Weights of a small GPT-style language model, trained from scratch on English Wikipedia.
Size: 26 layers, width 256, 16 heads of 32, vocabulary 2048, 27.3M parameters.
Architecture: RMSNorm before each block, no biases in attention or MLP.
Training: a variant of Adam for these matrices, 7448 steps.
Each number is 128 + 24 x the weight over its row's rms, rounded and kept within 0 to 255. Layers, rows and columns count from 0. The size above them is the row's rms in percent of the matrix's.

# layer 23 MLP down, 256x1024, rms 0.0612, rows 0-104, columns 192-255
size [ 99 100  99  98 102  93  99  97 104  95 101  97  93  94  96  97 102 101  96  96  97 101  99 169  96  98  95  99  95 104 100 100 101  98 102 101 108  94 104 100  98  97  91 100  99  96  95  97 101 102 102  96  99 108  92 103  99 103  90 100 100  99  96  96  97 100 103 100 100  98 108 103  95  97 102 108 100 102  98 108  96  92 107  94  91  97  98 100 100  98  99  96 103  96  98 101 100  99  96  95  94  95  93 101  95]
[[ 99  95 133 117  99  97 128 141 132 106 157 147 155 110 135  97 171 119  81 147 104 130 113 118 136 141 140 126 147 128 181 113 149  77 140 143 138 117 154  77 125 159 101 146 120 151 121 178 145 120 116 130 132 148 103 118 135 132 113 108 130 122  99 106]
 [102 115 111 107  93 112  99 128 119 148 111  83 138  83 171  34 122 133 104 153 145 132 127 150 157 160 104 140 132 136 195 116 130 165 124 136 123 128  93 114 140 118 122 121 134 145 165 101 102 124 125 143 122 108 122  69 139 104 131 111 115  81 169 116]
 [145 132 181 167  98 161 152 145  91 151 128  84 144 114 140 129 110 127 163 133 117 129 106 137 189 105 127 108  78 107 130 125 141 169 150 156  82 125 140  92 153  97 111 165 101 157  84 144 117 132 104 131 150 127  90  67 144 135 102 140  99 119 110 138]
 [109 131 158 153 127 121  82 134  98 133 139 134 160 118 123 162 143 139 106 149 122  70 100 161 146  95 166 124 108  89 138 140 133 121 117 122 133 119 115 132 157 120 120 155 140 141 106 137  98 160 131 130 144 108 104  93 148 107 113 104  91 123 132  88]
 [107 170 130 147  75 101 118 139 148 117 139 164 121  89 153 162 119 131 142 169 139  97 129  90 144 115 158 151 108 153 127 134 156 143 129 124 116 158 109 116 113 159 155 115 167 133 131 114 114  77 146 149 147 111 139 109 145  95 125 140 119  75  89 132]
 [182 143 137  95 145 107 119 131 119 144 162 123 121  85  95 152 136 119 154 123 114  98 120  86 122  81 141 132 132 124 161 120 159 147 171 128 155 149 133 101  94 157 179 103 131 114 187 109 139 104 145  91 136 130 168 109 150  76 138 101 143 112 101 160]
 [159 144 142  79 105  97 156 100 155 151 139 121 110 105 126 179  94 121  99  93 116 168 161 175 150 140 161 152 150 124 124 118 118 124 125 129 120 111 151  88 115 115 139 104 132 142 101 101 141 163 135 175 149 147 122 148 137 111 135 154 147  92 142 113]
 [123 134 135 120 137 130 101 106 162 101 128 170 126 129  70 132 143 108  78 134 139 162 125 133 114 133 123  88 132  95 105 147 151 115 166  57  87 167 158  74 124 130 134 140 119 146 145  73  92 111 127 104 131 113 120 149 114 128 124 129 140 146 120 163]
 [115 164 151 106 154 176 127 127 184 101 139  96 157 150 146 117 134  99 100  68 148 112 152  95 131 142  71 131 133 144 159 110 117 102  85 155 141 105  96 109 134 162 117 142 158 152 100 192 138 126 132  92 149 138 149 107 149 132  87 112  84 173  72 111]
 [157  89 135 165 153  94 138 121  93 175 119 123 130 118 130 118 115 131 111 131 106 146 107  87  98 143 132 156 152 132 151 128 179 120 110 103 119 177 152  93 139 132 107 124  93  90 116 112 163 142 154 125 156 114 111 133 156 124 112 141 141 151 119 165]
 [147 118 143 153 126 101  91 112 157  98 123 166 120 159  99 166 134 140 110 139 119 111 126 136 132 106 138 104 133 114  86  74  85  83 143 103  75 130 149 158  88 114 146 104 136 120 122 118 124 125 129 136 140 111 117 123 125 107 118 126 129 157 118 173]
 [130 120 109 162 117 141 117 103 117 152 182 129 130 101 177 149 158 119 134 124 145 132 171 137 136 180 111 146 119 114 148 171 135 152 170 119 156 134 167 194 124 160 177 100  82 134 131  68 133 134 141 157 131 145 124 123 115 105 125 116 189 104 123 113]
 [130 122 130 119 149 143 131 110 128 120 172 119 102 134 127 101 122 145  97 118  94 127 125 106 101 129 106 114 137  94 144 152 141  83 137 138 155 192 139 136 128 143 113  48  64 135 124 135 146 149 123 113 122 119 112 117 115 142 137  91 176 146  86 139]
 [104 139 104 114 136 148 108 128 113 107 143 139 128 112  74 110 153 150 129 108 101 154 140 120 145 129 139  77 195 145 110 136 104 106 162  82 134 129 116 138 134 132 116 115 142 125 148  98 158 113 137 173 138 117 127 120 153 109 122 201 122 186 140 140]
 [148  91 174 128 141  99 143 184 152 136 121 119  61 149 152 135 146 116 139 134  96 115  99 119 126 139 138 139 138 123 153 149 130 109 164 144 134 150 159  94 104 117 128 115 115 147 140 134 147 120 139 109 165  73 119 129  89 129 132 118 129 139 141  65]
 [137 119 124 137 135 112 109 136 115 131 117 188 145  94 152 162  90 152  41 153 105  87 109 118 182 126 116  88  84 154 158 140 132 117 121 109 139 117 136 119 119 156 147 132 112 152 153 137 124 132 136 142 132 176 116  89 134 141 127 121 103 173 154  81]
 [119 124 115 142 123 195 132 102 147 140 116 134  87 161  95 124  91 123 117 162 144 141 171 105 137 185 142 140 118 129 141 129 132 106 109 105 166 150 139 124 138 100 152 154  93 123 149 145 145 113 152 122 159 136 161 143 128 135 122 161 149 141 169 177]
 [121 120 139 141 114 119 132 117 144 130 130 136 114 143  92 128  89 114 117 105  85 133 127  98 111 109 126 130 140 139 161 156 140 108 133 162  82 154 154 105 146 113 111 128 111 128 135 123 102 127  89 135 133 129  66 118 169 120 132 170 133 111 171 140]
 [138  94 109 138 148 150 128 113 160 113 122 118 147 135  89 142 103 126 138 109 114 119 111 130  91 163 157 137  77 126 102 103 118 156 113 143  84 115 132 145 110 146 111 120 147 122 142 172 109 162 159  90 170 130 149 114 117 113 128 165 161 132 107 135]
 [100  78 142 169 113 100 154 133 128 133 119 108 108 102 144 106 110 154 122 118 107 163 117 117 155 129 108 103 141 115 153 129 150 107 114 150 130 116 144 116 137 125 146 138 121 125 180 120 120  84 153 112 121 112 145 142 140 141 111 112 140 124 107 111]
 [126 150 118 123  93 170  75 118 130  99 107 113 152 121 149 107 161 131 123  98 155 157 125 136 100 136  91 142 120 134 143 177 143 156 106 132 152 144 122 126 129  93 154 143 138 128 139 109 147 116 165 156 180 122 115 132 113 142 123 109 122 150 109 149]
 [119 167 137 129  90 124 166 105 164 155 104 127 141 137  97 139  93 143 144 154 148  95 135 158  88 131 136 155 135 119 132 116 152 161 143  97  79 136 111  83 167 123 146 117 123 128  94 116 123 121 119 105 105 139 134 112 140 123 141  91 132 115  94 125]
 [ 81 145 163 149 176 114 129 111 121 119 140 123  97 152 145 100 113 117 156 167 104 145 120  82 113 125 103 159 141 126 150 136 133 109  96 133 195  99 125 116 142 125 123 122  71 140 105 112 173 105 142 144 201 127 139  99 165 135 145 160 111 139 145 134]
 [160  98 169 119 126 132 124 123 168 148 112 121 114 126 105 134 151 134 109 152  93 139 159 131 104 145 138 169 127 144 125 175 135 127 105 120 135 126 183 126 151 147 137 116 156 127 131 125 116 128 145 134 151 138 128 147 129 131 163 128 106 146 133 142]
 [133 104 106  91 125 137 136 110 181 145  65 125 160 127 121 142 164 112  82 137 144 100 110 141 118 122 151 171 137 161 130  88 120 131 110 104 128 128 115 141 153 111 102 118  90 112  99 153  87 206  97 162  88 128 139  99 113 143 119 157 169 155 145 160]
 [124 161 176 108 139 181 129 116 141 161 152 179 110  95 148 123 155 126 155 111 133 112 167 127 141 115 161 126 104  90 141 137 146  83 182 108 137 105  97 114 131 131 132 157 128 110 156 153 113 119 171 107 149 152 148 140 137 118 123 126 113 118  98 118]
 [107 160 155 180 113 119 125 142 110 138 120 145  97 106 124  80  99 128  83 154 113 133 128 126 129 131 120 140  95  93 162 102 108 136 131 156 139 159 155 139 111 139 118  87 140 105 116 116 133  94  69 124 180 134 158 115 171 109 112  40 164 125 111  99]
 [112 143 126 139 111 105 116 105 110 153 130 150  96 141 170 112 108 109 135 126  98 127  97 103  82  79 150 122  93 168 173 139 122  98 140  91 122 116 150 135 134 103  96 123 117 115 124 132  70 111 142 133 127 127 147 188 109 112 113 114 121 167 154 143]
 [141 100 116  51 142 150 129 173 124 157 147 117 131 161 133 169 139  92 128 158 127 115 163 116 129 108  90 163 124 146 157 132 129 157 133 108 112 135 138 108 133 112 113 163 112  95 112  90 194 109 154 104 131 159 153  86  87  90  92 125 156 149 134 130]
 [100 116 124 127 122 140 144 108 153 160 174 151 150 124 105 186 163 103  78 139 121 121 131 130 127 133 134 106 100 125 146 110 140 125 109 142 138 131 141 138 129 146 139 109 106 119  92 131 129 136  93 160 165 107  95 118 109 162 123 119  94 133 153 125]
 [144 156 138 108 158 110 153  87 146 120 169 153 129 114 118 116 125 124 105 129 149 116 121 100 106 143  99 146 138 116  96 146 138 105 110 128 157 151 158 159 159 137 151 105 110 162 137 134 107 124 138 134 138  97 124 136 140  83 121 118 116 144 147 150]
 [169 127 100 112 126  72 119 151 155  77 124 129 139 119 140 124 109 141 102 138  89 104 150 152 121  86  99 113 148 120 167 137 142  50  71 125 139 105 113 115 117 135 145 117  68 166 108 146 130 135 123 147 123 139 138 132  83 129 110  77 155 137 142 103]
 [186 101 132 195  95 149 129 162 102 136 135 118  90 102 158 114 141 134 131 131 154 117 154 136 158 111 136 115 115  86 167  81 158 107 118 111 115 112 136 116 131 127 165 126 131  78 129  74 153 116 132 109 123 123 116 134 166 150  94  91 154 119 123  84]
 [167 135 113  54 129 116 168 128 150 174 148 164 138 100  84 123 124 118 131 138 118 153 120 123 109 129 106 148 169 116  89 132 129 135 101 109  90  86 124 162 115 178  95 147 144 118 113 175  84 119 139 133 153 145 124  96 130 113 155 125 163 109  89 128]
 [140 106 122 106 119 124 137 155 105 143 147  91 143 112 175 159 139  87 134 167 155 142 126 144 147 111 115 148 131 133 145 104 146 157 119 171  98 146 121 149 135 140 100 143 123  89 144 153 191 125 140 158 159 139 120 145 140 169 123 120 166 112 104 144]
 [104 112 169 151 105 141 120 153  88 129 142 109 154  76 143  95 119 153 112 119  89 126 111 126 105  99 158 130 147 128 204 141 150 115 136 133 114 186 110 103 130 119 124  90 155 148 125  92 181 101  84  84 120 111 105  85 108 162 124 102 129 167  98 151]
 [118 145 126  95 133 118 104 142 126 115 125 135 141 133  88 147 134 107 140 154 170 134 146 141 102 150 134 202  98 142 155 118 136 103 122  96 107 132 125 118 139 123  76 149  83 113 139 156 130 139 137 132 120 155  94 103 121 155 105 107 112 128 162 137]
 [141 140 119 131  98 105 116 107 116 152 120 112 129  93 139 119 125 123 141 122 174  75 122 141 121 103 141 142  80 104 146 137  99 163 157 131 130 112 118  96 123 117 138 107 117 149 136 121 144 159 144 125 139 137  87  83 112 148 113 161  99 115 136 146]
 [159 136 154 118  84 108 141 151 165 148 141 102 104 119 145 159 107 204 139 129 148 133 122 170  89 134  81 117 170 160 124 123 154 107 160 119 144 126 107 144 128 136 157 101 105  97 124 116 122 158  98  86 123 147 167 161 100 136  87  82 165 110 125 122]
 [154 194 130 141 103 108 114 121  88 137 135 135 164 126 164 110 102 103 130 120 135  97 159  81 155 138 127 146 126 171 117 100 145 143 160 104 147 133 110 147 163 117 140 128 117 148 162 149  91 149 133 137 141 105  68 113 153 122 134 106 118 132 134 128]
 [152 128 125 136 132 121 130 158 128 126  99 175 124  82 182 101 124 104  89 100 114  95 150 165  96 104 131 131 137 125 130 128 125  98 187 134 125 173 139  75 114 169 139 151 111 102 114 104 132 129 106  95  86 141 157 123 105 103 182 148 138  92 136 113]
 [181 122  63 143  95 112  93 115 103 117 167 121 143 116 155 141 125 123 105 137 202  91 114 128 134 146 133 161 123  87 126 106 139 154 116 102 151 133 127 122  91 157  98 133 148 119 103 128 144 115 152  99 117 145  94 105 159  73 125 172 111 140 129 113]
 [124 132 129 136 167 105 152 150  97  87 133 115 142 111 126 113 122 118 172 181 155 103 119 129 136 117 135 147 152 127  96 134 116 127 127  92 144 145 150 102 139 144 163 138 139 133  66  96 186 121 126 119 127  87 141 143 111 129 122 146 101 139 164  95]
 [141 167 112 134 120 214 113 118  80 140 117 138 111 149 144 152 127  88 137 128 164 134 138 132 115 113 125 135 139 171 123 106 162 125 179 143 134  79 168 173 119 133 142 108 129 116 104 112  94 188  78 103 106 161 111 124 182 147 122 118 124 152 119 192]
 [133 132 119 140  97 121  98 122  87 131 143 128 126 169 135 163 106 152 117 171  96 172 111 104  82 176 140 164 172 124 148 117 122 144 166 176 129 126 147 100  87 122 148 115 122 114 137 126 110 163 147 145 129 104 129 114 155 102  95 130 133 151 134 150]
 [127 127 131 120 149 147 106 135 108 156 137 160 136 140 131  59 144 136 118 157 116 130 151 107  91 152 110 117 145 137 118  88 137 165 129 169 124 148 121  77 128  98  93 104 126 124 142 101 112 133 129  90  88 148 111 107 119 104 174 144 126 133 157 127]
 [136 114 150 160 144 107 115  93 136 126 129 130 103 118 114  97  97  92 118 138 124 146 135 163 119 141 113  92 147 143 155 100 110 176 103 137 112 190 105 117 154 153  76 125 143 167 106 110 114 110 108 165 136 175 106 146 136 122 122 123 120 143 125 124]
 [136 111 111 137 152 108 135  99 130 113 140 130 147 108 156 129 102 102 133 117 164  97 111 172 121 106 127 119 138 136 155  82 112  99 117 110 101 123 149 144 168 137 106  89 118  99 127 163 127 170 100 143 104 126 123 133 143 114 126 127 116 138 106 175]
 [114 127 127 163 135 136  96  84 137 120 146 121 135 120 151 124 117 161 107 166 124 144 133 105 106  72 115 110  90 112 136 109  63 133 144 124  82 152 125  81 141 137 139 140  97 171 120 124 135 119 130 126 138 152  85 130 126 141 143 129 110 125 122 122]
 [134 164 148 104 150  90 171 147 114 107 146 146 149 151 111 121 144 151 136 110 107  96 128  92 133 184 152 115 152 114 110 115 119 126 121 156 139 127 120 164 107 100 192 147 104 134 128 117 101 140  96 105 128 145 110 127 128 107  72 116 127 152 126 145]
 [101 146  96 154  98 138 119 142 130 114 153  79 170  91 121 144 140 120 155 174 106 103 145 149  85 111 110  77 106 159 202 145  98 170 155 135  95  92 147 148 147 123 117 119 104 126 158 107 140  98 130 144 118 148 120 136  87 129 124 173 136 117 156 136]
 [123  59 109  93 118 121 155 120 130 130 145 139 177  91 140 156 139 177 114 150 112 124 100 117 141 115 148 108 123 101 166 114 137 161 145 218 183 168 127  79 102 159 131  76 206 105 159  66 119 110 121 114 158  98 142  96 129 101 142  85 149  87  99 129]
 [128 129 158 127 107 114 157 120 149 160  90 100 177  92 121  92 111 136 167 145 134 130 120 122  80 123  96 124 126 128 133 135 178 144 121 103 119 129 121 120 132 127 109 136 112  99  93 131  92 137  94 165 128 147 100 126 134 122 141 108  84 133 145 113]
 [137 145 133 113 140 147 109  88 148  99 102 107 132 183 110 133 133 134 124  92 132 130 128  75 160 170 185 123 126 124 166 114 141 151 152 149 135  79  29 135 139 193 157 158 138 106 147 144  99 149 109 126 129 115 149 110 101 168 115 134 120 106 146 111]
 [ 82 114 117 171 147  99 148 133 138 154 180 130 100 174 137 140 153 146 148 111 140 101 107 128 144  93 108  91 121 122 129 134 137 121 103 119 102  70 156 122 101  94 153 125 178 105 136 130 147 124 126  92 114 138 162 129 120 135  91 127 153 167  83 155]
 [115 133 135 125  88 137 113 123 107 159 186 102  94 123 121 149 124 149 144 125 112 130 156 166 119  94 114 154 118 129 110 121 150  94 103 163 151 126 113 143 113 137  86  87 103 114 119 130 160  89 148 143  80 130 115 116 100 145 129 147 109 134 112 127]
 [184 134 170  91 114 130 144 134 166 166  98 128 134 156 111  97 149 149 148 132 153 140 166 160 150 128  93 110 151 149 144 127 126 142 178 128 157 127 131 138 126 165 102  79 126 126 128 118 107 178 130 173 149 108 128 141 154 176 127 191 140 144 131 122]
 [125  94 147 148 126 147 114 134 153 146 183 131 153 117 163  85 131 157 170 101 118 132 125 131 102 126 145 124 138  98 123 144  89 110 129 109 133  68  97 122 131 116 149  78 115 113 116 109 120 161 133 149 112 174 119 162 140 138 162 150 114 169 112 158]
 [115 102 116 169 160 115 132 143 149 127 119 125  66 146 155 151 134 157 118 117 130 152 114 113 149 114 153 108 145 105 153 139 138 138 136  87 138 133 138 101 115 101 120 100 107  96 109 108 110 137 114 137 107 138 130 118 156  63 105 162 135 162 157 121]
 [125 209 128 134  83 129 127 120 100 110 155  98 107 123 126 142 111 166 146 179 113 157 113 125  75  83 124 120 130 128 140 110 143 110 126 105 105 141 133 157 120 141 176 123  91 107 104 117 127 139  93 137 152  98  83 131  99 125 139 121  96 101 147 132]
 [ 96 136 127 101 146 138 106 136 153 155 125 140 125 115 162 103  79 146 122 118 141 128 128 121 146 167 133 112 116  82 156 107 144 123 135 113 138 163 146 132 144  95 161 137 124 122 170 130 109 141 140 118 146  75 129 130 113 125 110  99 151  80 128 174]
 [119 142 112 129 124 160 139  97 169 150 166 100 126 122 123 139 117 161  97 145 108 127 136 122  99 167 133 107 110 119 127 127 152 121 128 147  81 133 120 126  88 107 137 146 113 158 164 127 126 119  94 163 145 115 114 111 147 103 140  82 124 113 140 152]
 [115 105 147  86  92 107 121 147  86  63 153  95 125 119 146  92 163 135 135 145 185 143 135 107 127 113 155 148 161 129 117 145 133 126 158 131 124 113 108 130 143 124 171 138 112 130 127 130 154 105 117  90 120 122 108 117 131 122  94 147 102 120 140 101]
 [ 84 136 118 135 159 114 114 126 140 143 132 146 134 136 186 135 129 156 134 121 147 156 133 128 171 112 117 149 197 101 113 145 131 147 120 131 187 153 157 130 131 148 117 156 133 112 118 105 127 138 109 128 116 137 147 134 144 127 190 143 135  76 153 147]
 [126 109 153  69 101 132 165 142 165 135 103 143  95 120 150 142 126  97  94 140 111 180  86 124 151 136  83 100 130 109 114 126 149 136 177 172  94 133 135 126 125  96 138 144 158 153  97 112 115 132 104 122 143 117 132 140  94 115 127 129 129 166 127 109]
 [129 191  96 128 137 141 149 102 120 143 143 149 123 137 124 160 165 132 104 137 127  95 135 168 139 142 167 146 130 123  89 114 135 122 135 122  76 179 122 131 115 120 175 150 145 134 155 151  99 169 133 168 138 133 142  81  91 128 124 102 151 133 181 125]
 [101 124 148 151 152 135 141 123 170 129 135 169 156 166 159 119 108 161 131 164 156 111 118 107 139 135  98  93 109 144 102  95 136 138 123 130 163 101 116 148 150 174 148 122 137 105 141 106 108  89  96 107 154 122  96 163 129 145 130 106 107 112 183 184]
 [180 136  93 121 118 111 125 141 101 134 146 139 150 123 154 148 102 171 106 152  87 151 156 119 136 124 107 121 151 160 153 115 139 134  93  88 162 108 134 106  86 132 137  99 160 126 124 142 125 110 134  92 134 120 106 153 121 107 118 172 149  97 157 141]
 [122 177 136 116 118 120  71  93 164 135 150  81  97 136 148 182  88 147 134 123  99 122 139 151 114 110 139 158 116 113 143 105  96 144 134 154 113 127 156 146 136 124 118  76 149 116 128  75 160 134 120 126  95 142 127 100 104 134 121 121 129 106 154 109]
 [156 146 145 157 113 119 115 118 119 130  95 196 120 112 131  97 157 141 126 154 104 146 125 133  73 148 132 142 135 140 123 121 148 101 103 113  92 102 123 120 138 112 130 127 145 123  88  79 153  70 122 133 121 122 118 133 172 183 141  85 166 120 130 124]
 [155 126 175 108 123 120  84 121 182 132 136  85 157 101 129 122 139  98 123 111  93 142  73 146 122 118 120 142  70 123 113 141 168 204 110 133 104 147 118 125 121 123  84 112 175 118 152 153  94 147 127 122 117 104 162  99 153 110 134 165 126 132  92 111]
 [121 170 134 132 147 110 143 106 132 109 119 132 114 161 109 108  84 158 111 130 140 141 158 113 116 138  91 131 124 183 120 125 145 103 153 119 114 123 112 126 115 145 153 116 109 143  67 160 112 121 139 156 172  91 134 158 150 109 129 122  73 143 102 130]
 [131 125 128 145 153 134 137 168 157 152 164 137  90 149 126 119  53 139 137 127 125 159 146 150 137 161 156 155 129 128 147 159 129  98  88 125 151 112 111 128 139 166 147 149  68 137 131 172 151 125 171 131 143 111 146 136 104 135 143 140 116 131 134 124]
 [102 149 139 113 116 135 139 127 134 131  98  82 139 106 150 136 132 102 169 152 111 115 127  66 131 126 126 135 152 145 127 171 136  93 135  67 157 127 129 152 129 182  95 168 133 153 100 145 155 117 122 186 132 142 143 129 112 140 142 103 147 139  94 138]
 [125 156 109 107 115 134 119 110 139 165 122 176 126 107 153 117 120  94 143 150 125 132 126 117 111 141  78  60 165 123 130 133 101 110 149 142 133 168 170  95 143 123 119 109 175 124 132  83 168  97 172 118 116 113 130 110 123 145 145 107 125 120 134 137]
 [130 150 125 132 159 157 139  84 145 115 112 173 167 159  73  58 143 110 152 113 110  98 162 105 162 121 131 107 166  96 144 102 142 179 124 118  81 149 107 124 127 134 121 104 163 115 144 154  77 151 145  73 135  89 160  85 120 161 134 107 153 131 103 156]
 [147 155 140 123 133 141 154 100  93 103 133 133 131 126 159 110 138 149  54 130 125 154 150 102 135  81 170  77  86 166 133  91 106 150 162 131 112 133 109 159 119 129 138 119 104 164 107 113 138 144 139 111 101 162 170 111 127 175 150 193 119 150 145 154]
 [153 120 108 149 143 140 170 191 161 125  98 111 116 114  90 135 145 115 139 133 111 119 113 159  82 142 101  79 129  95 131 130 140 147 110 115 152 103 143 164 107 122  63 172 157 135 118 141 105 127 107 125 122 129 119 137 184 140  95 141 125 135  96 134]
 [155 152 129 148 113 112 171 124 145 121 138 141 104 158 108  99  94 148 161 112 133 109 158 113 110 145 106 139 135  75  81 144  91 144 138 103  73 106 130 139  93 181 144 144  87 176  98 148 105 131 114  90 147  96 116 131 100 130 126 110 111  97  89 107]
 [162 161  70 139 122  99 106 105 127  79 143 139 156 157 139  99 114  91  86 137 115 156 114 147 114 133 152 154 122 145  79 126 139 106 100  78 106 153 137 153 139 116 139 123 151 137 154 150 112 138 143 126 120  89 121 146 148  84 115 121 132  99 108 124]
 [118 134 142 189 149 126  80 150 135 128 173 131 125 126 111 141 150 128 136 111  95 111 123 120 122 141  89 125 136 157 131 147 104 138 168  95 128 183 110 165 189 107  84 132 106 114 135 101 162 111 157 154 145 133  82 130 119 125 148 162 120 115 114 108]
 [133 117 108 140 119 185 146 141 115  90  89 140 111 158  93  84 134 129 134 101 128 137 117 151 178 144 121  93 131 109 102 133 115 128 139 111 137 154 166 123 105 107  74 128 131 160  95 120  94 102 120 116 108 123 158 131 140 119 125 116 129 132  95 119]
 [113 147 142 100 157 158 151 119 129  96 117 157 112 146 148 133 118 109 149 121 120 151 160 107 164 129 155 134 176 120 155 164 100 154 120 134 137  90 121 105 126 104 137 158 115 124 166 130 177 148 118 102 149 137 173 156 131  86 103 139 156 111 114  94]
 [121 140 143 143 167 151 159 129 114 116 141 122 173 143  95 115 129 122  80 152 164 105 148 126 131 126 110 136 135 122 128 135  88 101 127 111 126 163 132 138 123 159 133 159 115  77  73 106 119  87 141 166 143 142 125 147 106 136 128 138 103  89  93 117]
 [154 180 163 133 115 136 149 121 133 133 146  90 118 102 128 125 148 120 113 150 185 108  93 151 101 112 123 168 141 116 107 127 153 110 139 138 131 159 137 122 155 110  92 184 118 102 109 136 142 140 122 147 144 136 103 140 113  79 167 110 130 133 125 155]
 [104 117 137 157  99 131 149 190 114 147 118 138 127 107 158 123 180 116 131 146 140 114 139 131 141 116 141 151 147 178 141 125 189 136 138 148 179 103  93 164 142 164 106 131 122  99 150 133 159 119 143 171 114 113 119 100 101 150 124 144 149 104  96  87]
 [123 125  78 125 159 128 157  84  93 110 118 105 135 130 183 108 125 131 102 158  71 143 121 132 160 141 126 136 144  83 104  89 142 123 133 127 110 101 148 124  46  77 125 157 121 121 123 148 120  97  96 147 150  55 147 138 118  93 161 128 152  83 155 139]
 [140 108 112 132 118 139 103 136 100  93 113 123 125  99  59 145  89 149 151 113 114  70 126 109 142 118 125 111  96 136 111 165  74  89 124 129 111 139 128  97 127 125 120 112 145 150 151 106 144 108 132 130 135 116 118 137 117 132 145 160 107 141 154 135]
 [ 98 124  72 137 116 111  97 134 133 127 141 116 141  89 150 144 117 117 123 163 126 120 123 129 105 153 149 146 143 137 130 130 124 170  67 130 145 143  99 160  95  88  71 158 159  95 122 112 131  97 152 149 121  80 123 123 123 146  99 127 160 133 120 152]
 [152 148 145 149  87 137 154 113 162 136 126  58 117 146 144  86 151 150 166 126 110 141 134  74 126 123 184 144 144 155 119 142 156 129 118 131 147 111 123 127  96 136 155 154 153 128 135  86 127 108 179  59 128 110 153 120 140 117 139 143 116  78 147 142]
 [130  89 118 159 115 151 170 176 101 162 128  80 158 156 118 135 136  98 170 168 139 138 108 119 141 132 102 133 129 157 118 141 125 148 128 121 107 155 132 122 139  95 131 131 108  98 103 135 165 117 123 133 157 138 153  98 131 175 102 156 169 105 100 161]
 [160 117  94 135 162 103 150 110 161 136 124 169 170 193 124 121 139 104 119 157 130 145 100  86  93 150 111 157  88 100 163 105 129 114 102  89 133 112 166 111 120 123 143  99 140 150 127 123  64 122 109 129  91 127 126  99 154 101 113 120 130 125 134 109]
 [ 89 142 104 153 130 130 126 104 114 137 128 168 131 134 134 105 134 108  98 128 123 129 111  61 134 139 120 118 154  90 158 141 107 124 123 107  96  96 144 129 148 150 148 178 126 125 156 143 100 166  88 132 149 150 129  97 124 171 116 107 105 107 132 162]
 [152  95 107  90 153 124 116 155 124 140 130  98 128 147 144 132 103 103 115 133 111 125  94 118 106 107 100 142 137 188 162 150 118 156 150 104 120  85 154 127 135 160 126 146 144 144 124 147  88 109 129 173 132 108 172 138 127 129 114 100 128 138 137 108]
 [183 130 123 113 123  78 136 121 162 160 103  94  99  91 164 185 136 130 134 132  94 163  80 166 123 113  65 142 116 119 165 130 158  87 137 138 128 122 146 129 131 130 144 125 145 134  62 154 112 167 106 130 130 175 121 126 161  97 127 163 157 132 124  60]
 [125 154  94 140 111 162 167 153 115 102 117 105  85 134  86 173  85 150 142 114 161 155 114 181 126 101  76 159 126 133  89 125 128 133 133 155 112 141 127 141  89 182 138 112 147 104 131 149 132 103  58 162 152 144 116 139 156 107 139 172 159 106 102 140]
 [126 110 125 105 137 158 115 172 147 104 161 150 147 160  84 105 120 130 148 157 158 120 134  78 140 106 137  97 118 135 146 114 104 160 158 167 157 118 112 120 145 148 136 122 156 154 123 111 103 141 173 150 137 154 163 140 105 121 132 121 139 104 114 160]
 [124  87 176 136 140 104 159  93 106 172 144 104 141 142 138 131 129 140  83 166  86 109 109 159 125 118 127 139 109 155  78 119 131 140 140 127 163 163 122 136 135 151 123 144 136 137 118 173 164 154 116 145 133 149 111 124 104 130 131 151 139 145 164  84]
 [108 132 121 181 131 123 126 143 122 140 124 105 161 119 134 106  95 112 127 107 102 130 176 125 177  89 106 114 118 154 160 144 120 117 162 135 106 126 138 105 129 144 144  77 114 186  75 120 142 125 148  96 103 143 110 154 155  92  99 142 176 121 144  83]
 [ 98 135 102 104 140 144 135 140  99 121 150 141 100 119 119 104 142 107 165 118  93 107 109 116 134 114 112  95  86 117 155 110 124 145 110 121 157 154 134 107 117 139 109 131 139 126 140 146 157 136 154 122 120 143 134 142 166 100 176 125 124 123  88 108]
 [162 118 167 141  94 100 118 132 153 131 116 163 141  71 162 129 119 127 159 120 125 120 154 139  92 127 149 142 132 116 126 129 103 206 156 141  79 159 149  93 137 117 114 108 155 159  84  97 177 176 151 102 133 126 100  95 135 165 172 161 120 138 121 128]
 [146 133 127 152 124 157 150 125 154 114 147 130 161 141 145 142 144  81  93 116 124 104 138 150 104 119 141 104  93 130 154 107 125 116  98 147 150 125 112  87 134 167 110 165 126 112 116 136 163 117 113  98 112 148  94 121 143 162 132 146 133 129 139 159]
 [137  81 120 132 125 121 166 118 158 102  89 113 121 122 127 106 118 145  91  97 119  86 144 158 163 122 138 135  79  89 132 122 131 113 155 124 120  99 156  99 102 137 120 145  78 137 137 175 132 119  57 116 115 144 118 129 125 149 114 133 144 113  83 136]
 [125 145 135 146 132  90 133  83 105 133 122 141  87 174 145 142 105 104 148 120 126 145 111 122 117 123 146 111 163 136 104 129 111 124 148 164 117 114 143 155 175 130 112 150 141 108 169 111 138 150 143 102 112 100 128 180 125 108 136  92 127 184 108 146]
 [149 148 155 147 140 120 142 113 145 132 121 167  84 156 176 157 137  95 162 177 144 109 116 118  99 126 108  75 112 146 121 143  80 133 116 166 132 102  75 151  92 123 145 137 153 134 127 145 127  92  98 115 128 135  72 152 151 141 108 122 130 105 100 143]]